python train.py --n_layer=14 --d_model=128 --n_head=4 --n_kv_head=4 --d_mlp=256 --vocab_size=1584 --qk_norm=true --lr_head=0.00741
Each number is 128 + 32 x the weight over its row's rms, rounded and kept within 0 to 255. Layers, rows and columns count from 0. Numbers have three digits each. The size before them is the row's rms in percent of the matrix's.

# layer 2 MLP down (transposed), 256x128, rms 0.0765, rows 155-209, columns 0-127
053:146090129124116191107146153161107111102129069116117181127105123104124128103142100119112138161166141160172120090068132087177121072052155213132176151163082162147154117126139127146166069145101079130085110081176133116060086112111093120075123103115125090152173101104105147143143095127184136129106091186139116109194117162129163102115156086160109174131205164149084135162097114124153122109123
066:145099137137132134112141138154097112174141127139154079164103100098139148104067121134128117126176111047106163137157071124172138086168080182122125147151068104126127142146099113161127180134194150159084155102153077121161150098188135112162141117184128147075154159151084157134094176156180160114123063086065118145115145136098128079152129112073109082119075165154110118146107128130086152182202
048:133145134144155130121093192097120109107132189147097119114141080133074080135162108206162146160184099116132109164161138087212151052135094066104134122111078138104108118094093115128171127192152156133104148077127113162066174216107084085142093119120164101154123169119112065109125135160119146083115095099170160089165133118104133134111114105125142089133142133156111169156139151141161087148167
140:141085100115132085118141157067145089102128117193127178175074089090159117107091111106200125095112088077103152143074101111144168081157114114129166128107156156138155150082095209116116151076111130172151163119101158136109154140130106138128162130086089107115175112155117148184186122129128143096098099194153085095089115175093097165153161190152154115131087141116074132193113133178106119115126
082:106119143118122151128104109145112123100130157142175170198135113133082074127146150162142161101119098109138116163083170124168124087107123077113171083185102098166154109146099067095116146078095176150134138109158159153052140109108148106075161087153144121145125103138104133195166116186112089079107131088111042126104071212155142151123160117123132148150111083210127147186114136140121154147130
099:098134174119142143130120117128119142123072100123147160132037142165136115087102120103138154168088163081111110178107143136155106094092155122134147126106081174148172168124050164097160134149120157144125159093124119128166137157212083129131145093175133114069127138112087128119107144190154138142148148070128156112200153136110072113094156123120067109104084147180064142162086056136131146139198
033:130098106130144123147164126109159100113152155131081135101118148121136198164165099149148157141094099118137128129181149131121128170126175093105071135077075224114100148125138105115078159171166153098145173112119154124077160173109167116193136145144121113105042200143175171095096114137138120102191138075149147089120105082108110146100083127129152129153142137094110172139142145046058111159129
118:142125190105097097121105076095140171102140159117082150088100126021119126122123127120169120098121113098125116154075075141135065071122177111094099151134125124156070144137131156136132136136128114184105157147114138128160129186140104136152214092087108097125164140125116152179183072133122133116153083150101095115088118137115132188115176204135155122121116092131075170160172128189156183153121
050:143122162137114118155137132191181115096116159180081150135143079087138140142137075090152129121148137135133143125102139148153108069097174123150193170136165126121090107124160041072131153190170062162139098106058100112112049109127099144081135108115106092128108134166143144152192103094147131106104092108121095104180121160149165111197074154147150141079110167105119167156132183131142136109086
139:110130128225087155114112139139129093179085057139160073117105080161174076105116035145088125159088159177203188127079142175125128126117155138161129092101134204124190107119161140136132155092087161115135113132151112118090147144144165123145146160148088081166109140174077141079110130093101133127126152084136138149099138134140121106120098119148103143139169083138143079098103133101184162144142
044:161077127148066079123196141138185159108126124150165066119158072125155104123119114089109085131169085143107137155109125107140133149119137096098176173140153154158099181110062131104164166046107135104148174185089146093085069124102121116140127070109105140109098129124151162096217146097132150180168127132104159136128148176164099130126114143116161075142088137126161125125155146164082199109118
104:106135152076119099124144075092105178105174105094152124113153181108131136109141177104133125113100115067101215168116167170107108135140096134144121084113115155135079163139055116107116245092157086126141139073122107136168146114143158105187124143167140178120099166117122137121093194153154128122102080055133093109152138108184124110133093158113138168128118071085136140113123148170109109184122
088:157137105096135103113120134100165130124113164113102161061085061122150089098153135191120182165148112130175146104170125148142094090060156152156098146131103150135140082155110088147116129053173135135162161080187179112107142124147160138147120124206159171145119106150141211117134116142095129048092141117155114128151122144102080124111104137158087133171145150152073056131124130124107045116117
116:114063174098108236126109143120148142107073131111103122121134127096096144121193134129158184157153150171125101103138130136162167119141120151152122074109066139120154124136133076132102107134168150113111153108144079097093170118138118149056187130106124106162162100119124111120148083145137104180102078174156143081152146105081117162110216114127125125173111165113080226124125094130109180085137
072:143096113159121138138178115166106127140113126132131126119172119089139096099121042076098075095166160118128119022109094107077122143134125121105153111112183084162146135182206127099143137057136143140088108205077122134131109129071128150104143097154096104137113100142143110154156109056153119187121127194166161152147104136098156138164125125188168134101123189124133092137143118122170178147102
045:082169141098141124159118128087131126119140105118053116066159145160141068093097146168096199131082141174141098093182193100099081116085034092170118165128138052109159157159097142117130095198195138165157123045073158161164111141161152131137076126130118163137114162118126114147074140136163147138122114089114142133135124130107126148151129131115136119142187139117100128167124093156159102110113
019:176085123118138101153140172116123148106144205183131134132131122095146119131105086124115165120075158127153117120170140162115104173137146090134135160120069151143109145173194114110102133144160106059184172122094136186083075131129147170159129130115102129136062142138190148099181058116117104067145099113153147160174091125085146155117102146135139179153059104125150144135194138062061153116107
154:125160124166155064114067095126182153078165132151129145122151051150160154119134145092086140138115081065167115125141073112140165168143108171166137126114151125093173129107161133162070078166110154095136125132099124128077096126144095127077069075143106157080107105168095076139146151103157159116138090092115113165148115139143190143123148099125113185181161081140145192180094176177132148144109
138:147103155102131082164127069104128134161124139123183144104105110156115157147046156125109211091163156128094135150149133085169121102153197126140176097161107116092120154130148122144174129075101111149072115147081140097134116115169156136141191072218100158094150051110149141144114128134068116139161127128122097083146153133124056068108184116145187105121126129192126110153141098144126156112129
109:109122142117100201187117127143202101082115079118107166132181042123124153133152124131149105133144155134103117081085173125110150154112153133190116122096151151121156124076132091189098104111135151065133153159156063135074197145089157180132186147197111108164107094112111126062185120114087113142163179127115125124112114183096131110123091110128114088161118151097090129123149165086116134135162
120:165124174096134147106145095131148136087181110136122146137106117083163098097100117009132073101147145155140166132143052130088094127126147146130143130077163123162088150171155099110124136096116153151113145109095122147173137139178112081200152143146147161134130157122120073156179120060116180121072089155124128089151121089138094148122157186150173108118127071157139198101163120150130171146067
059:138096129156117111122051137099107111175116176117157125130090144145085143124164139193176181141111036082117140147172142133220124096154119186120121112123081118116147110120117117179133128134177165144076120127123117097102160154155122096124122123123181148117100143102126142124082127216122129065110094123130199112121130150110149114108080098149089101167079111149106198163111142102136053150179
134:166111180124121124155093149170161132099101136176113086140091137083148125067145142086124100148153104132192109134093127090182163130096171053088087108173144085166149155122148152164177140139204163108129091055145151177095147176080101126121105140117145116121099161094168119142121139106154152181116065139153144093109144079128156112132132146092142144123153136051060104164092082131120098156168
113:134111100126158204152108138133106115140083159093095140123089115125108205107072080118126098152156184113101138098113144166123165180120159123150153086043085111148154093156094118148155200152131122105112092174144077121173167122130143134164184145144138144126140111121145087083121146151096136109126171080157140117109166159108129113115182128132106124081134181149108053133104036109078148130196
113:096144207155138166087130193147112167124136158149135124131139121049110135148063183072102090141171085146140094127132087136142152129166093165154082173112121126132126100035180126106148136173107105124138123122170106117159161134106105104149134128147166129118109160126102132117132122138097134152165160135110101145121088051110140184126067124121099192119165055164081077116183109127162159065134
116:108129164114160146127136102161173074139081124132178130135105067112161103131095124003139131127081147193137121117080166082129155152139112090138172061122126118187211128166145153113152182066113106092175112082116141149105158121150120119093090146139090164110141112174119114103101148112126147153143094136116177085183113163107117099154101167132133148126141087173141107176157143087145084153092
050:118146143151091100147127103092161108129114127138110087072164161155137058070109199172093113130131094174140088100163140093098076091134097158132159179106141136103152120155124170110182135062116158133139122118104189108181102173120095141153069106178113186134131133098155112140086154106181164118132163156146201115106119195113092109136134125125135066114143164150114132177112092145211082134142
087:117164165183134149144128129110160152123065086118152134221157132118125036132143121144153094099171084122130089121138125123132098117122123141121137087122095113120112135168033163117155143102135180122157171067094147136110145137150067131119118136142125106140116118148123174165151078179142127095106149079136157069034178151108125133143081114096163156148155111155085098180095129137078138187181
092:171162130157090109132123112161070120131150139156160121163141133132019110150188109125132128133117094134200076146156142082125168162123049082076135139187133055135177110137107105114157106100135158166187105130173115164100114127146160105091092080083137046086113131124114120090118118119136092105143124111136111094165130145150135165180156117124154150162146148213171113174114110119100108129119
116:170116126099154161134121105126074147149134122104162140160139136098144183113126083127149147080091168147131133079102087203108141084128186221183191151088096127176132150119108170106118122197087138141100129106095073160091114150117146123151179089103145155113159127118129101118137068112206152118135074135107144086133080132098100057089181175107122161105113129130079151078134147129137117161138
066:136107133133088141139166086117115123084124172126166075138100081142163117142115042113127133012142137101134179090134150110145109109118105138180198176144140152118161141124101060156125175172181145090141183113107112107058111065134087167179146080184153138119139158142137150120163140097141141141131100100101136161159109146149119108132105144129128081097136120170108075105103177149099181170163
100:158095077151094180112146138131082107110131140122177095105093077077113104132079070141115160118104110164116123106113096131172103144101126114156117151066146109125138130125148118135223182194185189133090145104092118086113039084099157149174172116153137142125133092165100136146142136149135162121115141085138170128138159155121115145196150126146082141068119161150151054078149165092126167155146
086:102094137119091100158104130153100116127123125126203233119113137135105136112103131145169177139120100116152140124056135136146124138131188198096104084128124154128101114144151113135153099229103094110125095115120174104021140124167154127114132135106166171131087125132138117150087138198088106128140134144130094091165095109124156139155160121178093057119165080151087166149109150066161108125143
139:145126139111117138133173104173133081132109185191108159135075058087114111098099162068128130146077079171101163116113044122133149134172104127084083138158160081184149162111114179085141178153163122141140071055132139152134132164169119119122120154096135155153119085162156161102122127093144172130099067103072112070129123141087113113154101154134188147173188133165151132139133167135141108140139
040:132168164124131104127103136106125143120116096120129133120140132127108080088110185179111214093136124142130138105191141098170108109138070124183115175126163055082108069149130187125158106140118076145092130122130146174180091137135076118105082092167175164165160121116149088147074116110103161099120141134158088110132128116111156136188119107124113029124141141133128139160134102165241136104099
112:167077148133158154133166161118117153111103121085193129189151122113186190111140100125090118134116144130119095064101122122108080100154141144150147098110103125111135117119162048086163131227122133125152107108148132121061087131143105157132168171109151196087137148154148177155131071114110104096123096086157170179119080112167154086104141132186148134069134170101118108091109186107095124178126
082:159142144116128160081144100180170138123108161103179135103114113088141183127182128120115138086195129142091108096041142152115135105079125172209151110133123142163118128127088097091169115089152150135176128138131166111101057088118133052156120098123114140156162124137184129151156179056148104146080145187052100117160135128134147142130180096126172105121156161081112141115139138126106184087109
072:120186103126143146172141103120149118086072127182113178149122105157132132156186133165162085119185128112095100156051096125110087104108196112163106135130185172117119111140163114111154137143135135140112167149158150049096096153121132167104141135135147092148079115085156059131153083100128150088079177123125137078121105138154141094151090114121138174149093087089102222176110168132104071130100
058:111173084186124130126165176109051195205087156153134126155103124120157082081098127143090104134137104140179088078185105087111125120110114107109084156131142095049162114105085176116159136173178176162098136144109111121129140110116090145163082069120169135143131161127118118115090118159159162116147128140145125091097098157058112124124170064138135130148172138129125133125142080119187076184140
049:151156166109145114119126112083194185081154172115086130108143148165086140123215077148141091126190140107133107153130115129177124044113088094105142127104097099148115135106100142097169164047117177122157141123095137134129151160088100086112137147180110094123185126125126095125120134086109124133083093113163177123161212148086129171117083074133185150128164176118140160111105126183134090114140
078:142103166090117137092085141143094124104103120092168135045118156154096132102122153172159196141169134125155155179108166138194126073083152168144156131090045090123112131167129160105179096149102108085084132056117193123110112123157103131104125130122167167161152101114143129152096102158106117113084131174104099133162142147084153128077164110140111055140168130136084173167124066130188114137110
060:120112123140091166140152154137122148137142142151160176129136098177144081123119129145149177131155116120120132105068153156149042134099127163155149167181171076108117139106107147074156117209119057100152172090069152119084063155146060169088136059116114117157091095138146069176136082124133128161111144125110092119102105154140142148175142121144130108108138103113087205143168158119164115115058
057:142105135141104106153159105137146135104148158125166171167123139145120139138120138083103160156161140100083167106083165163106100188165088063099087085101096154191139173148155104095122112133106159086189152104049162161068141141062120129126123129097144142129106131097127072143171105138070110097152128054147083111138096110147139155118122175138141110114126103183152155115181178111065206136176
056:147135126104123072124118130106084129102121161144181096160097087122143132142108124130119135122165095106182175131135103137186128035144142230196124188116088109090134098109166155172156119093157108077116126167166115147134064118094075103135123112146138166125171072122115119166106110105103177120097112214141141155157178117110130121109171075132099054119168121154127118135143106164181154118134
130:123128156150117177097130124178099152115059143142137118152158155085109123119137151098124104159105129092093101132087138126124138166094088166149156136117093107153119085104081079135123133218156148070118105150157102133140166160159139169146181095216119134121145128133132108090185160149115129105160141074132181126135181128099125056180161087102140065093111155209098044131112081117114151129156
097:146122141083143140150077187159161138080086108162139145116131083193157116085096149149118152133098111115148117100118175118164085110062048128127101114096146074083112150132120201148144060193117120143100145100147166190082163114145130108121100136076127124141150150133152131134147130125154124089144098126201074103185105132113139150156106146120098158107164124145130210136080104122181050103128
036:119178149159139154161136136125140076116065117133102126128121157131150116085133137182128140116156092126206069099139124057142073042069099120115145204170140127109139098089129150131157115099124095184071113147172126135130117111097077103125081085155143115123163091136167125150164126140138153043147104126129114105165116172157152131188161123143114146139140159140097148163111102140242127134115
104:157152149084168112120197127172166160077174143142103121151087103129121099144083084094115166141175164120155148118138098167131144147161092139099137153111200129139146117155165040055130145069156148137074170120127123111167086108164073129117159157143113145146171096147149066157176094069115110115098099104137128092169108133090121103147149152155118055137063148149134125114123130057151173147138
081:157113144181142197115194127093150103180116156087085128136091136132137135090187080114053127140170118151132103096084140080116116089067094091137168139091130132160129179134127116100183112127182117135157125173127079109109068134088119175153126093106065136150149102132151111113112082095187142108115108138108151118182129192133207138119180124146154141184119183089099090111110138115155146158137
139:177162112129107127124151070140097177110104126172143130181233143157123146130141067140133186126113173110168113122124095144121170167127127163137148159081082125101094161137126138170167092184105154141123124075188033122122134154089103132149094117133180111144145090114181080117162139108154113148149127111108089150048129095125098165112091072131107158131096173049145084128147142125152132113115
102:111155113140120132118139106068133158113166120141100123137129195098139148124108137123072129127129135102159148137152118079136083117155013147067091140117128128139130186092060109155134149203157125149136093122098113163167140173124106128136084097093127110110114178101080078112106122169161157087135121159090166113121170110185161104164193142109136072113181146163115093128160081177101133183189
147:165096148124092134114193090154177081186112173136129080144122160082138084194132135114141095113182069102135076181138158118153128143095102118119101104128117199119099175144146136153142121109174127132049110159093129107169132103076129063056177164172093104127109145153136130158115110122096161204131093083123121107181085112113090128126190156119142136154107139133088153159081096144117156141120
118:100111144074135159127149111108074071135111139113144153229121110113171097126109113164052127101085171083156063124121131136115130098092106112138169171176135109131200129133084078098100110158148167171136085161152093105102180148090172134097100115165159166208151153113147145132111115109121144153197191144126118111134134162163124093140083078147160153089086124167129104126097150124170136098103
140:138178156125130113125167130125127106109137115127111077166141139126154140065048074115153134131028133166116103167072112122123107142100119157106109139063087098124107094099121142109172101184152147114067156098125136128140123139119119088180178112085190134173138139119171134161088143116134170134112109052099115094134109099120125139072170079122164156147125181174185198137127108147148205144136
069:126142065136146137124110113096038137139130123177164187090119087104165079148109093126079138135138127140136174091117099157108141133113165176222122136189119104134144127122170155122099133179159144111091148189089156143136071149152125158152071116146092132152061113116097084122106109078124136126112134224123177130128093142106088142113159115109129073105166082075109128137188160165144132101100
# layer 2 MLP up, 256x128, rms 0.0943, rows 156-209, columns 0-127
071:089130132116151123160118121113158128097100127122116158094187154160090111157193154156115150124130163205140108100106168135101134140112170065152161148127186129134125135135148118092107089129039071051157113152101189124086118108122110139079109152057093142150106095135163107110169096109101108124131187157161126135158105119178122171114140155165106127149207111062123135103147140121160107067054
059:129117147108095130139174052158134112167120060138166119141108163128184157124113125102117098068109160137120149108112118148074117203141161166145126127144168116156164141173163112145093131086119129136129098175143134071181071000158145142120153175134079120106130094155119155144150110114103141148132131132107099152086141152121097113168167163118129146116104127101138069094088076118061167122117
146:098195061185141168117125099119106141164102095034129145115181138114134124139151122155073091144206158123163125137136140143090173170107087093154164130137130175062120099170139109143094134120149109117138127149153174115146098112141074128126090115154193134104101130137109130138037095154115103107117182159163132203154106141131171080091064127165105102121128123141120124146138160045144110128127
087:133145072149165127129155140108140133144130054126067117059151132115135145152118105132113088158119174151107150079176085132101138170167137144198091168103139176088107174121145135169111121153150098127128130157104111089159125164175103161156100174122092146128085159130145116075094151079135146144142123190153192121139170056117147097165102131152110103132154166024178085082147067141128116116104
096:151097067130107100135127115106148127158192138153122102110205122118086095148147144140145097119172073202128166077128116129125152134162150130128148148144173096119083090153202128147058130110127083117120092154158133086092099084087154170126090137118174155149117139126119203161133147107096107127141115170136103128070121107141165133136075163158148131182124121050175093080156182145163157105058
043:138136140119139134027085116133073148134098102105189104159140127148095066109092143117135155120142170109104147116115114103162112071121102173176196140179151060157147109145128144137145101106112119116095084150129120148154124126129089100086108124135131136128242080109107071163134124120117133135071113169094126157147152172150151147121179103102108102081099105158137120130103100190229133098160
128:088161129161135167114142115118034110165144126088136131158142145117166114141184118228106110122162141103161134165138121134065153144115088107169125103113140151137155131152139110123139072140126143100146102195127170083149154141184111166080129135082125148102094061092114121133082211136107094142110134110103116150150113125164136121113061078168124115094101169100164085134104198150133080051118
059:114133092136152153095123134059068185152155112072149114117112167148091126129107162164128111167143138112150122128189089116127149175163109147137061097123104129136124148120108149188136121085096183101108166141184161158159170132143169123156103141135164140101135103103107123093050163161115104128178158185101137139045143087117119159070158105059112129158181116128126119076151079131102082139203
135:177174151085121078114115119154092179099127143109099220134138171096082176153130193140170149133131103068100042152155109137157116109115139129123151135166125105156087086096115121050077101145144122143130155107141106159214101131119110104150123076074133145073160078121159105138164134164128136143163105150132130150090139141116118143120172150097150112079078135137165158193111170179107088134112
054:113153113078171145120073110120075111157127157105055205150072173135071157149103152169172161114128172117169145136145112158127132100109135151121094093132141114092154089167181143126102112164138114168133100037176129127164190160168163137114126138109142112130155129128101096199059109143121089097099124123121120164134054105099140129147146140138083157140151117123088178096093137095176050136115
099:165109086186130135170093162150125077144120132137084106110094125153080111169091095148117132163139174188155053096136101083159148119123163112127140165135140095099171099119192130126102046152083135130131099186165127114085099159138107146069109065087119109128174096129119118158157063098118155117131168212097147144109091172081140159104168094143111104133132168150109119143148113089153118058138
084:131111144096156151113140122143090094169152118135149121174153195124055173165103142104141121097121112137048110142099119128107137156199123114109154119120150107167130178108156169089113123191080124119105107198051105156098086132135140117132111133060078096076155149116132052124128145111156151177166115147074152150094140102155186143123160097088159121085111104068179179121126130149148181152131
103:111164074182138026160136112121096094175196138146137133139143133166176129140074118166120089110125087124142103141122126116083098162112142112142109121169182114144076109108134150138157112118091099156123093152106152146173084158125137071170080150132159173083120139131131154125104189145113112086162152090098117176093164147187149119156035138133122130059138098130148051132146113125117064162127
071:114178121130094123135076140080128151117121128110127142143073145143129174171118185165182155162105118122126122205148155156190147129133110128161128113151087160098104128087098133135122100185109104079174159051175162138150155126164144103172098139089174141130142170101110158119122116169087130076171137071081094107132144141116081113091123134023097096185164086129104164102127125132097074085135
056:156087129149100141110119132171132102149148169155210122179101117119088169176128085098176109114168115088098144136114091143175138120191219162095131085127149186140102055109160134145110143080061172061101138210174076098089117113110083135116178151144136116117118116134116149118148116102066113116137112167184130110100167103135142122087142134142129116112045107135136126093121159114118140127144
029:124185149109140162051107110169128139135088106119139101146113152137135102128130168114166104137157099115132114138119121103148152079107105157161120093135144106099140131098070144136183116093118141233071085118191145133147164118125139073126089127165160144139221083124135097158090153147148161160157176122082122083106153110125108135109150094079125091087164138158108146132046084178209094142153
146:143068142139114163121149123132109122221095079109134080102104144127128092145132110124171099143149167168093139099147185123143112098158180069083117132124148129122108138185094144141134188091119147184125113110179095129167118163181161167155156192118164095171156140129087159105176129128025081119130150147128130132100138135152093122138090127129130110099112132094141063066192099085157098087102
126:166171092143121145090163167120147097168098103141079140134200118109111097149181147133146041134128118129125163117121115138106130143101064115119134127084134138130111112167131093101074101152125155100155134099154146119099134121100087148093084169058144124096073209186121149156136154109171104113126161119153144164107079130149227147133092127128081163168120110044134137089093181090145118136183
107:147143134149161050092159109131071145171139166120155092146093161182148103132076129162127109163117099125132176193155075099174086094134130121078135116148135080138092088147132140115102136094133108201144145072133146117190071119163120081153092098032128104092181180152138155217077132135115157078117056121168098159121131122175118128112143122114139132118120128138152132131137115152102111106103
115:093193066167088119129107144115084089163073138111137106139148145118135144142161156155137143181119118108143092131099205135168202089113077131115131070190102155132147112142120108133133128113109070091162145166157162130061126145111147185101111110096135118115101109187119171134106136194130078129170173121161125140095120174147139099112131055123097123120128126097097063128088170139150039088141
067:113138126089176150152192107178153126088125092173137152108161121108173117142110089106094081083148188155136124105112106154035131139121135077133094139155181121138140181148117117090127129105101119165127130138120101163131100041148118146140135166152044128126164107163115112136196142038126146174135110117148073118139150142098124134149152155125174145077172143097161056111135087148097186129087
146:107160076110172138105151128093104158153170104086111159112168162153033161173132123171138164135161141141100098119158150160083096109142106169173158128095115140094124107159146142080099152131055149122094164187154121087141124111145176073148121115138118090145153062147116164069129153185133086063086155115110083174107102177146122134141125058140174098146092089163137119084170157126165133112106
106:127106143101097066117122078102126138128157106147131124113168143140142045165183173132158127104113076168174113184124106104145086070164128122132149164194169123162093143126174107100069055099122133120150163114145148124154101132149084124106057123129155114107121157134089162212158134110119125109146076149100105111122126160156114151126090121121169125199092089104107185127133210145184129129080
105:209109044106088084181114058105138086118100112091119131103131133188139135121193094165161160153131164111108153144120125115127123139086171082113205084160141120146101155210105155134112131087157150134126135129130137138097072132155142157104138139118106119162150129138154134161159116121150140082116082105132114117102149221136092071174171115145157089123108152063155174125088126144083078151105
114:132125075121090105147091113088072167142132126092049126090121186137101099163192162110123128148180095071166114133153086166150165177090168143156113171153140166131065153098127092140107097168149164135103152163120118110166068120141147164169164100116160087131106099078160132135148161170097087137135154117119110152083124109167155218113142131087098089114139137049129127099073105160150151126121
062:168116126120148145141128145181144127156132171127154185175082109109128197179133064110189146097130141116105202156103121181148140145144163115085132072165129110150112094120147112135073099187157111112139141103139085131118165078135153111121168169090128099138098133158082165143198090132069103129152060089147085129143125110123172130101111160108139159184110082107140148066149196135066168123107
096:160100084087098098106148136149108083137179141107096150058108142139122189123119119126117140128118134166124230128159105144136136152120142134110149175166169121161123137130187143124111129108129076105120104128143144135137119092159167090120119139103127127111158133106123123094140173082109132122149096207119076156202080113152131130093178156179087085154077140080192183069140158113185125061062
095:080072095101155139117115121106141163128083098076061142082101131134162146131098146113137130124140182101073189137121123176128100136122203164158150140102167186129110176138170154146095115145112117113064157115099148118135136138171109149158148175180122188144103128129098152185174163128083155137108122154088130155123128112113136103127110119150070091142104108009094126044158144171131123098143
108:056106116155128088119081109102155116097091141168084128113106120139146093156164145127108121161169074140136109141155162055156109153142100059093091103177196101128108113151153116150078146038187104121141091134177151060139143093149122137117078199112132098096143118175097162111140200123097127136151154134150118158117158153143202180164073112136166090162136134136147124159147106101144120115145
077:142124149150168135143115160131142131165123099147073206157156188095040094149113199155131110255158118199150099145160091145127132126146170137103062115104134099148072133129133151105132093096052131118115125117125149118163135180149136125095115155069096129107117074157142078121109107143094119111141142133135097131098114120148127131116170116078115152144147135060147158107157104099145070085114
106:096138164095133092153144134156140163159133083121049212145144155152086102115178167125141113101115156086110128181152140138137129073179164149140136132206130145138103152133154106056088120092073094190168133115124133171148210184178144120114104133102123117118167128088126100100111120146131108105202141162101121131110127105148096086077115108086149099177141107098119196151097088134076108128104
088:153155108129178152075165121087148147112143126153086016133168114102156123137138115149126116122133140125130098117166094119098117107127059057145125159120132120104168167113095132155090156045168153181120162158117070148184100138103130123144148137151100096113166117147124159119192138089202146131126110092119175159079197185116110119133109126078167170101113174094148092094139096165078149133118
132:111141083167155134146094126096092139155130093106128087124176181195162098158154112124145089169167154044135100124136198157157158144083157124146145101112119205160113123163117116133123076135135157116104187197122121104101145103135114132142124107128144121096081140101140115172123148157061117153138162143169152181084111097164143146092158070134048107105137107096109079112096135146123129104028
049:134114117159116168184158135136142083143133163123137126141112122112148198155149053106162068135133118113113135150075138142110153165135173133062127095096103169145138139128126099141092146097118198142160109139129075075109151096108164153133189170089081099099072134145106163123175149114153125151146102115143150129108097139123123154099139169175171208142118126093129099082102164115000143136171
116:090126111127116101124075118137134119159124124193048116106094151136076094153130107129202149117137105127143177182168116137150161146081140114166110173194165142141092126143076133118112129041174127098132140125131106134202162118172137095116092087154152091115142084138107107088127135136152132127160160180049094091093168154108132217148154126050136086158115118142120126144158110161136124079135
087:064131126144115119185114146074085117161142114146061126172127155166128081138046145148145123178111131111186157146214113123134106129164131091093122116142109121110104088094160148140081114142126138111102155105125106118152179133162146172100144192152168125095081138127032147155106072182132151087147137111204139163074133143133140112137066143081130143123137100169154160106091097111104080164127
075:103097115152093132055119154121070138165184104082139086132111136118145123127076115142119168148098133127144145094216146150161165138161092123131142145135069084145127121133114136134126088112141130108126099109109096183164131103134148083180125122114143109120188158171102223104104178177099085120145053145145107175111149124143112152088129099093111082105155161144160046069138071135115136133195
069:140076173057135123162107086107194043114168089108118123116148130140089195162137149123183168088126158139076182174082151168149145116138129151150211126110133148187085122141192127142089113108101092089154133104124151134146136164146152105110145185112047100098145116131138147177194130107079103109130136093146149152159163107177126121161099152097129113127093109108125142113093162143092169100115
060:079119084140112134157143133184080028185113062140168113141100133124172138141047144131121145141115114155125152144128121139074122220169172164133113102177166144146158113127149088138105108168134109126097095121131116095121110078188149159138117111121160150134096181115108144170097108141134152127175134165109066129091047118152102091142182174115094081135084100145141094122159139092103163168126
082:097145103145124158181179124138156121154142145168118118169164090115155131151102103099127085106104124121105105071152106121072106164171115106100067127173183156121126107101134134129067134100158157228159169193124062133131144134118132121116141177134084100096073168123092132133168130119138133144170113104153153128060131129169132126164070147118153175150066104113173083102120137143018147137126
071:146138114145174112140131133123108112136121112119108060144128135078096177151129135124104098143147130116136110110184111100149199136153136108120106085074084173143130090124123127200111157055177199207093096153176109162163138105108194090157118155154133124089152155130101196094113200124119074108156089159184153126109148100131115125085128137134119133172131167130172060104138110126072114151186
068:168142115126115140051094150123103141147091087130079079099116143113123097117130109133146133128132099133187098146167069086182170086086145138151175148141136121058116093118101136186135136108165092173060102149204092085170080114193162116129133096150132131146175112160145166134119136143202136118130118152107143147097180155136110109160142106112096132129128157098110134127050073137173050128080
066:114141155153111169184148115133164122164116119100099143125153159105131139132136133126140127125104172156074116118128151127085109200135119042055126076125150126167137163125096109084103105143103154213147147072082110096116176129153167166109147167113112094098086190128123138135185133139159103136153129045111144130106073150140131107147092169087177174150088107126136122113061158094040114131089
122:186109121084147081185135136075162130161179134108096155128128132144131127151141167143143095088149125176155190174188104114137104100171172114100117167135132112139118149162158128083141108064105111138145162122112168111118106090133060100080094154061128124147125140131137152166099090113115095129116099175096076102131089148138118181091114183182127135187121107030144186118084189155147098115116
101:090132114175159093110158083089080113154176128100140096143111163088075134176155101144144120127154130135084152142109092149109181121211197134128144122147130163167120113113129138111112168065155140125158117143133069057181067125136092124131141140173136131138112085116104123116124129150114129144120132133083189171039208147128101118113176113160149110110079137095139060097161157133054168135123
050:085090112093126120147132104121128128146189136127143173121110105117086167162108115117154129125114155142039209125119137185109193220179170139143129106114143099158107153165147137123083133153132170046177150102078143106165161137170153147136149188097120127119071168126073136099122164111117092162132116139144149152092113084107153121087094143109136127154150096104168126066158157136041153110141
103:123120108150132129130074118092118094176109095108154127091194153107132182124160191148117116136131096139103096139140147089138150099088125118148164109166097129097128115146099142170142103138084095085165107132126122143098181146144217123148071086097111096097092184170139160119104223204131148121200152139138140119125142072185132133134123072112103185116204073087117122135121106153106087100111
085:101126113070084086147065102149125133101108109165140151128125124145100108153068141137240132126126147113135163113157114217150152143174166134113121121172158117124125119132165146113068121112123157129114120080148177116153168115199133097105113143144195116094149166123096154161146186178053139134149162118151077117103167089114070092116066136076115077110119082152178155110166109136128122112110
146:143099129140092144064150174103169141159139046120099116110097131105061077119140197132137081149212175126125097093200110112118118103138123111143102132152167131187137101176087161096031165111139144137106167151112177119132040125141126128112176126094118139128133125152135105120110136148085153103157101165177171109154135151141166133138175142121103090077162061148115146124125129086107100122110
096:164084139146113125141104116141133088141076114128140146100116117159098103149139119146175158120125146160098120131124126176131175142118248109150174130116149119112129088168209129135094091063119159087086164133165113096097097068177139107088159165155138137142161058141153175147170121087081153129123152110158103118114105148055062162140108131126123157158083109081141159094100154101156100066078
123:083174099130157108121082155092108181087156099126104179120153098183128166087091141156136153112097196178091183067113078142108126099157171144140170128128124055118136118120138107113135151163079124125173127085206119162101142153184137170160090100104152140124129128124112107097149184149197092080148172143092120136086184146128158102111051117168107126101150104122156114083171122110127110098141
121:154126125145127066161114146105164155129149094135131109077121177172123143121119128144175152158174103171099212164157079129136112142151159138136118119087109157156031101097177126110124131084119129079112195089106163084168082106173082091128141147124116108083118089183115105139146105178133157112093067122133130172126144115095128183126131159104118079152124154085183125073152085183106101133183
136:140118132105127165080145118107111121132139145162145106094129157103106108175190177115134099106209128065143134102149125093135139139161142072173130112178188186120178164161188137126068123054113085111174098095148129119108176124125148153087092152156077102109124152150093147103175163131121143117103145157171151121099190133136125099171125136100102090152129074063081065115155126093117120137055
075:126139182148080125151128156130181133124088133086110075200112162104113150141138157135172123136134147102116094163142184108155123094143070073054164082066122169123126082125102111140158099063078116198146118083133072160131172136072133114127147139095175104116199143138136188172163126153113127128161122050153118112123151146144153126123090130103156131155079150184135104137092099072124097135134